python train.py --num_hidden_layers=10 --num_key_value_heads=7 --hidden_act="swiglu" --norm_eps=1e-06 --positions="rope" --rope_fraction=0.5 --bias="none" --tie_word_embeddings=true --init_std_o=0.0103 --weight_decay=0.092 --decay_shape="linear" --final_lr_fraction=0.0 --max_seq_len=512
Each number is 128 + 24 x the weight over its row's rms, rounded and kept within 0 to 255. Layers, rows and columns count from 0. Numbers have three digits each. The size before them is the row's rms in percent of the matrix's.

# gate: layer 4 MLP gate, 768x224, rms 0.0811, rows 361-370, columns 0-223
# up: layer 4 MLP up, 768x224, rms 0.0821, rows 361-370, columns 0-223
# down: layer 4 MLP down (transposed), 768x224, rms 0.0711, rows 361-369, columns 0-223
gate361 109:126065139080117156125135086080087127110134107122150122077121122124141094115152086103106127141109155150096107117146132102106172131155152149140129140140107155145102145107107137104135096123119073162129144105120117119120136125147114100120135083088128119099133152106093148114113117122130170107140098133094136164118126118130130124133149107133148110138146149137131102106137119132109113126147086140088133117171147146115177120108136113117131131149120131146134106067182087096166114132158109062062069115117137102159147141136140140147149161109149120174127134143149113073134140122126113116136136103126123138118143144122114152142163113141138176103123133198178119124137110124153163176137
up361 108:099137120157115143154104121113104147161117188098166151141133135131112112112163119152157121110095098127168140171123086162112106119112134121098118148109134152135215135089153140126133124126113124111115083138134108115123182143128112113118113142141106148120074148130152147095110107140122112148137116133119150104068101132136124112135117173137120139119125097135119102098102111106128138131148144111171134128112134117144121184151127106137126132083111100121148130176145124151102141101134123120165110122165172130150187172112173111106133149104108147103153104110144114096128088151156092157142127122131131118131061110149131102156113088140185118124090153144175134129157155144113144115087
down361 096:128112176075116143091167120113151077112150094124144122128155140092123116126147131106094127108114109152161120109139146112120119126118099138087164143092137141154100129095098115083143129102194148083159141147140105150136145154132135123119098170162158120127125130110078127129123115153124121152101105128123149126125164141125127146121134145146174113098127104109153123121139116167063106109141138108137132117118141125133159126103142124118128149128102154121081113138140200162163129168146138139109137122118145115124132163130149163141109104137085137123116109157137144122177138125119071150173156134143168172129145148144118138149136136106071102052150124148078159130131091149141143110152
gate362 094:146132128163091138133145126138134139123132136147145148123167128144121126092146069147121135091188115153137145151076102148108108122116156176091140100144129130126133099084086155097115165119064152136158154182115146086126165166122124118145131156097124153175149165139142120126108147098118132166112172130125129139155078135123162179140121101121126129116063117141130096106126122127116125158131145157088118079087142119098128142120168134109117154151163125102117138112159123143127111115120134112133085114185126132089140114144153064093105141135103135132130128140136120114151151113115151148136105117146108140150136125099092123144127119097130141123122123196130107105156118091158140150111
up362 099:125136129120104124129116109118166144105101149091146151134138126136108025111106149138101096124110097124117140101129149115144131121157157115153140115111091137165139146140108109124134132114180143114182124111130152147117103118134128139126119171135114138085099143125144110119130073123129121149169107121102164093133138107174135143119160140181121109109178155125121150123145101130131104153155129099166129140156124144105153126186092096135189120119115071091135171131125127092166141126077125120136120109109186115114122134112082140151097116142126096135161136119110142139132132151140114153111139069121127166134169115127135150142170132156120128130155179127144127111122107098119100114175
down362 096:128134097076097162130145116133129142118095101075152099128112108114117118117133134140131103171080168132116115133144088090130140075140125144148125130088122131092145118143133112152146123151144141120183136093107085129090104117104137165146078119162115134108168110104129114124128148142140142103130117152147088148117135148103116135113138136174126129154090135148116123154125166122160140113115119127110149099149134099145096118089093111116162196128139171138122153149097134150105116132112115113136155113156147124149129153128103148163166174177141142066135122092105166105145100084130132134166149130155127104095155151157131147100129078097159126145155132174165126149150106156138160131149
gate363 098:158098156136130176126142113132180124135135094127151147108116148133137137124148095150126119097187159161166096094104114147151119134141132130116072129113157146125121121194103110151108137133121129132134129167132072125127100156107110106112152112157117088130144127142117115132131146108129144142169160157088134084126142130108142139168176153122097151121119087142133169125113134159153100116114138163095137139108088130111096121140122124130114154183195106133130108106117146076121133147109152127125168139109122149063111122099103144116143130159139121157113153133100132148102149098131101109192166138121185114159141153136128091098130141109123161140147142121137169148128136147117092154089
up363 097:142127134143157146124121100134176138130099117143111142137129077120141135096124124141071149160172134175115131105128135094144129109205143143090154107121133123139136132139145188129106175111144111113134164144127098093113117129139143139132173168164134142134114099157125157091151146147099163097152111161139109093104135134156140171077135135153119116114115143172109100103130118096098101150127186134125155167113130131089124124118088104171128176127157128151133103105111099122107139136105131138116137164118125112162139146101174135147111132070162152142117152121151146113094078107109128151126111192124146074114151130124076135128118132115159123127116161121115114135124118138158153136132
down363 102:147133179160101075092118132119169148117152148179125150133180105148126132136105162122133100114102100138146130123157120109136125144089175093107084147130097109149102125122124114111111145148178123131138147098153127102130098142128110166180103081121129138169153115105110095111144122121150076116114116110119126155156136105115143147177128157100161109120108121118133132147155142123107092144144127139127149142104127097163117117109127163103169112139144102152201149094130152154128107158147148132131142146153129153117131060119118090101135150162125136130143112154130159118130117115086176119127118102146118131114140089115131085095096104100126109093159168141187120113160107153102120122123
gate364 097:127123159122093074126139110151134157105107085104197114089159147149153123105143027103131108129131141135128130129137135107116090138156118141122131125125147102073130115159113136113094128129110144067088110134124110141152136096117170089135112125170148124099126106133160077120111103093150111143097145118110122141068140095129161089100136134112097108130120165134101178154140102144144142082165125139096127105147137116120128132116097084166151108132149108100143146133123096102150108110120104131144110086124132129073126112146134101123156140112123102105119151092124129129124112158135133101143106127141106078144137112120109145128150098086132152155157092118154161126112152098134128133135
up364 096:148146146143112109127110118127133152107180129093096163162149110101151139144101158140109116102102110162136160108136127142151112097098137112099113150125105120150128167086099172129129123137152122156148130125124101154151136134084138156155132112117187123199126134113122094190090136112103138125151106107129137158097151091128113143155141094112107100123107129120146110111158155143126164147115126106155151137130141134127110155142095183170164141125124103124148150085146131136110118078133098083125135100143112122148096145106124113146121111119153173151116138103164090124137127186111097169066121097108113124137139143120094132096138142101141168113128095162083161129098147106160122162145
down364 103:123096135135125141111117133182097132152109134135116117172145118147137148128088159142141158115149113118129164128189166157093154167113132093167115092127107155123109156166079119174131175145115122126133118159174168143171124153143101169093133153126165117127131123139140139150128129118148127123152154193109119139131151145096149088122088129150127127139165151104183133084132153130105096152133106110140125122136118101116079160109136118108107106160146140130132147146136156132115139165080134138141155126129121123164178111127085111137120120103153093152101119139094105112112121111139146109117142160115161128128134116159090154142137136151115108146106122111167063112182168158121145099117
gate365 095:126148136118142146110153111163149150139129152116109119157102140114116103100144125107163159097103130126163115119162102111098122131071183121105148188120135123126121130093141111118098098196154124138089176122093148110126128129152137119147133135103071148140140151155157137162109106156139154148119068120109119100156087111116160138110126099106126145132145136108136128130134159150156082107151102164127142154100097117177085138122127159121157130142103130092126153111173156143161121140098103128144130172131134134088112155086138096102092128152124144112147103156139151100085123104107165108155093112102100144144174124095111100142119079103136139132128176145149142110125145134116131165131
up365 097:104135109107129124129117138151173104128145115104110113175177100106134143110108142141118086121128123114134143145155099146125173130112114140157125131158123135111101136106156147154146122166134112087127136111116140114089061156093119120119086135149134117145132128155111127106127106099164118129133130095144177150159166112158132142096108132123093153124127119163153083138098093116114046182143128167151132133131142116144093146106091130129146120154160097128139101180108117159149137105126113106168084083096135164129126078156148138129119143098110120172114141158134167141127110127170140141091166085119158143131140165117124091154140144159158118117144129138115149110130093072142100133143
down365 103:144128141131149127157117112145100109167147136098125155195110121125172119103141113138135082139146089134126112117100120181120104082131080116088130129104112107126128138133118163166094186123181113129116110139101144101167091150129167142155106115144082126153124151129118142112105156121090147102124153121129142153076137120097138115163111125102122113132110097140136122123141141118122121154158151130139115114147165142123140130131154102073111125118142105142129131135107081166139103139100059117122139096151063136173128102141089126145127135138139121125176132154160151147141096091091144127088140135168141125114106092135074132138170132100120136151113154138121101120090150108154099088138
gate366 102:124153164137118127136090130147110087126136124139083117115160131125141179118107117113114113106105127169095148140090110132128085121092157112130156131118104136150118117149150135116145121207082165094123070149129112136178111097097138135116161112120086141134140130145124112131113087156149153148157133155165082115152160137102130153126182101130176136138105142111161149192161115132131138106108112113165099131123138079132123116125097112108132157126112119103123150152100110113088131130128137146091133155100163112106123121129164115119147155096115163133134069151124158168146108132144161111139131132187083124143107121091153156143136109110123101134126122107087124151118157105118146114168
up366 100:099135149103137096115143125090119135106169130116099118119169134175146131139146138101088111137109131140110153114124151098121112146089150107137114099089130157115111079162155142128109061127134151108093085147131168151142173072102123112188137106116123146128071125156101110135159089141113115115125133133188091076132114130102105132144116133118129131149115148162134132173123108117141105125107131106134108095094146121128118105101143136122098117112112133118105132161103119136101163120135133172117133135114110132124120135134095117144142119109134148159165107120110127108128070138095097146114137130145128100147122163120157159102183096154141117147152151111063109162075192130104137113144
down366 095:124108151133133142173138132113110136129121161147096065133138089124117149112118150156121141119119151150110132097117120158151095182129137156139121131081117150138126148108108126139104143116079099104118136129126101103101093087133129127120126179133114131090160158108106115102124151099075104113115097148158111119102165140131147083145158123117089101095097159070078160143082139144124159120119158117135096106090162150138145137142102105136156148129111140084135118150152158132121175125122143081093128129154111133093112106130101147136153128167129124130147146079118124153120144086125168116102094122121144138109064135110102098142110126113176111117115093108137109078111102119152112090120
gate367 100:098095147112124120089137129146124148147177109151136171139121129123135155081147155104154110136125160142119138136135159098165142132096141123175103118149097108146121165170111137091115120176120110137126123126118107137094095118094131097145128129135140067151127133148103167165136171107129134161134147131109123108128139057103161121121128086173127127153137130119090161106122085108132127129106156157125127158110122137147121115142159119210153105131132117127123107122154143140176131113145093149138107105125134126132096130110134122092129194091131127092122109104163112106153092153103119149147132149134108100128124149113140126089140124104164108119099126127128206174135110152074129167132
up367 103:131130081148171138097129108103137139128119147171173117156151137160140124129127164131145152146142139098143082143131119164129143121120104093133049167106133136131107156134128076119132104131130183128133151142153120163134156105084116114086099137099125152130144155156158124142180079088122116112151124133164157179179125129116105138088116123110182133121116159125134150124156124121102104145143136156079130176088135094139113132098109128133124146078134116118145112087149110128076117155137125125166138116109157152141111095111145153120106123125104135163111176145114125143117163135119096129119117154126138146097103134153135092153121136128087115184121083134134127091157130145098112153143
down367 103:103137139091151158152117134119121130092065142123099091118144153130097129136126105125111119112122147132138156140105115130141168116098083086124128098118100141079096096141149156148136134201145159099190110151071129155069086109171135105134140152145109119077130159129137109148150129081138111108110131146137128171135121114150134145134147095109157138125109138110127130112120124090100116161139127112151150106151137129138108112100096132161115126155144123166115127148152141100167107120104080112099159134139082148172129125140110151146137107077158176137132140099087101112123160117128126157116155125158074138112131135119097124134102105146118141122139140146140143089097097143110126141182
gate368 095:183101133117112125117146109144153124123109135179128087159102133163123122141113147159097148129137136120104117098105086138119100102111154121140138084150149129183135108154117081079155113161132124119105150118117137134099148128148177133150163097123126142178135148127139137125086069091090133126112156125124132131152164120102126104105083137101153143125142114147083128158083143121149080138126123133130133114121145142184139091150135103142136099152100166145149158135086172183125136077111101142074070118115098124150166131092115126101144114152155118117116148109119124107133112144158131128158122127154129167140159103112095084124125131130108119157138107140123101157151128136147142098087
up368 096:132118120139114090121113091142123079139096155103129100105171141116080166107161134131158137091096092109147146099144145082131125126125131167136115136113148159137116125123112140145161143136076093148081087099097163129118167136120156134073118137096190158086141164108125161118146123098106120184154130119178102142114115113127139149096134137086152127140078129155167141171147125109134129154093122141152132106125131114151150085084095140129097124126112108137128159127159124152135129137125148143132127085094098109102134123129112130135128131112149103126144149116154141090178100105157133091111109147112067101128125086119138092113144100122111112112120149158136121131125139153081105160147
down368 097:106148102121121096085115107192140150132112117123151123123111144117125141119162144087158118085111148100140141148160123142160129130100102140149133136124141140096136148126123140138119110135107121128180114136111138132135113153132087106123150140119139085074128098117135111196079133140159124131102145121133104146123111113125071127094129107170170106172130146107155122089149156118142133112136143114106134162150101165113105153156135107143125149124122145113163149098156165058087116195145164170142120149143110129125101162120139128111144161147129144129126092125125115137107127107156145083155110164067126095134100134152122163077150144135144157162138126120102128126110104138071109169142
gate369 087:134130169134172099121123132168124140102121142134135138158171138135123153084130089142124101141181117114073106113091103111153151086123105088141107119117134104101121112129100099147164127117119156144129170148124146147136163166132169118161132119119130109121098123122145089181129149132188098168103135125124126098158097086105143144140099149153114095114159125106153096117121124127106123074157150138129145075126110114125111139124156130111128150116147082108107153104129122150131158095107106119104170102122096147099156125126103100130156151131154185147108131091144149119119101140148130149120075147105142155140206165098118128157137123124108137102109144124161188122117111118148130110135
up369 100:155074159177130111112116165119078102147097101162129121162132093128093095118109101148134160140156155143160160116139165145138142128162163085104157134149109115150123088107163179136110155142169093111165160164144128114140148146119133137153118126098109132129149154150119144094133095140163119165159136131112117115094119126123143115075158127108148081140096116085120162123144091117140125134100116119083098112100124148151105161145131163171141104149104108164079163135146173165156120125127099127103129121148115139195136121114159127127155140139128129101125145141141147139149097143102188121124152133101155109160145122110102118107131130117111125156082102100128148098109134145122115138112
down369 098:118144107140145076113133105122098119148125127152102156143142102151139211106097099153113135161177134139113159140103102152129100115112149114123134145108158117067167116161098109104127146141093115107122179096112120130132146111141156132141141147083159157173121136160143096153087141129174128146149162136147127092143123141128112134120091144136148116150129128118120115126118123167101120122119114121146134111117120127140126164117092084079128136129154112127094165126126137107143158093153114151128123115129112072098131161124110140104120139142160135153124125144137110100098082112143137129122075101137186101151150148164096146182172155098155120177123159127148137100080174109140119115137
gate370 099:123079147087136153100125163129118143105113104117135096080118138118194132153132161121128156153137113128166124131104118132117127105153141131127137124163096129145100108133158130120125145152107121132164089108126135136153141098148132134137179137116127131086155142155142128119125148114149173104107127117159121164114136153147097144174127164134104121140131073138138147099120048113128111099113153086113154127140138080153095073093141077120105172138112113098126089139128106103177126171139129127107073116109130125084107117108088105154126140110077133146093126153138110127101122091121212086155112132145147108116098144132110123142135122109142165109134147136130118135112124115134146143159
up370 104:151114100123153130127135125159143141099174107126167139111105141143121147137140141112137143128133123184093124142117083154130100112125135134113132101136106160101108148148139150142096142134131149149118152139154065089078134156108167120127133145108151120137123113156093136101087113106146172115114176089154105156116094100144132142143148101160142156121113165111111108126096142113124149152104095095091195136123110155097188139138148165143074116113085133176092139127165099144171125121138129127119121174104116129061118106128147143084123087110104135152103087114107131132140151145078130092119126148090137106125128104144127140144143157123109152111119105099154116114167107130152106140135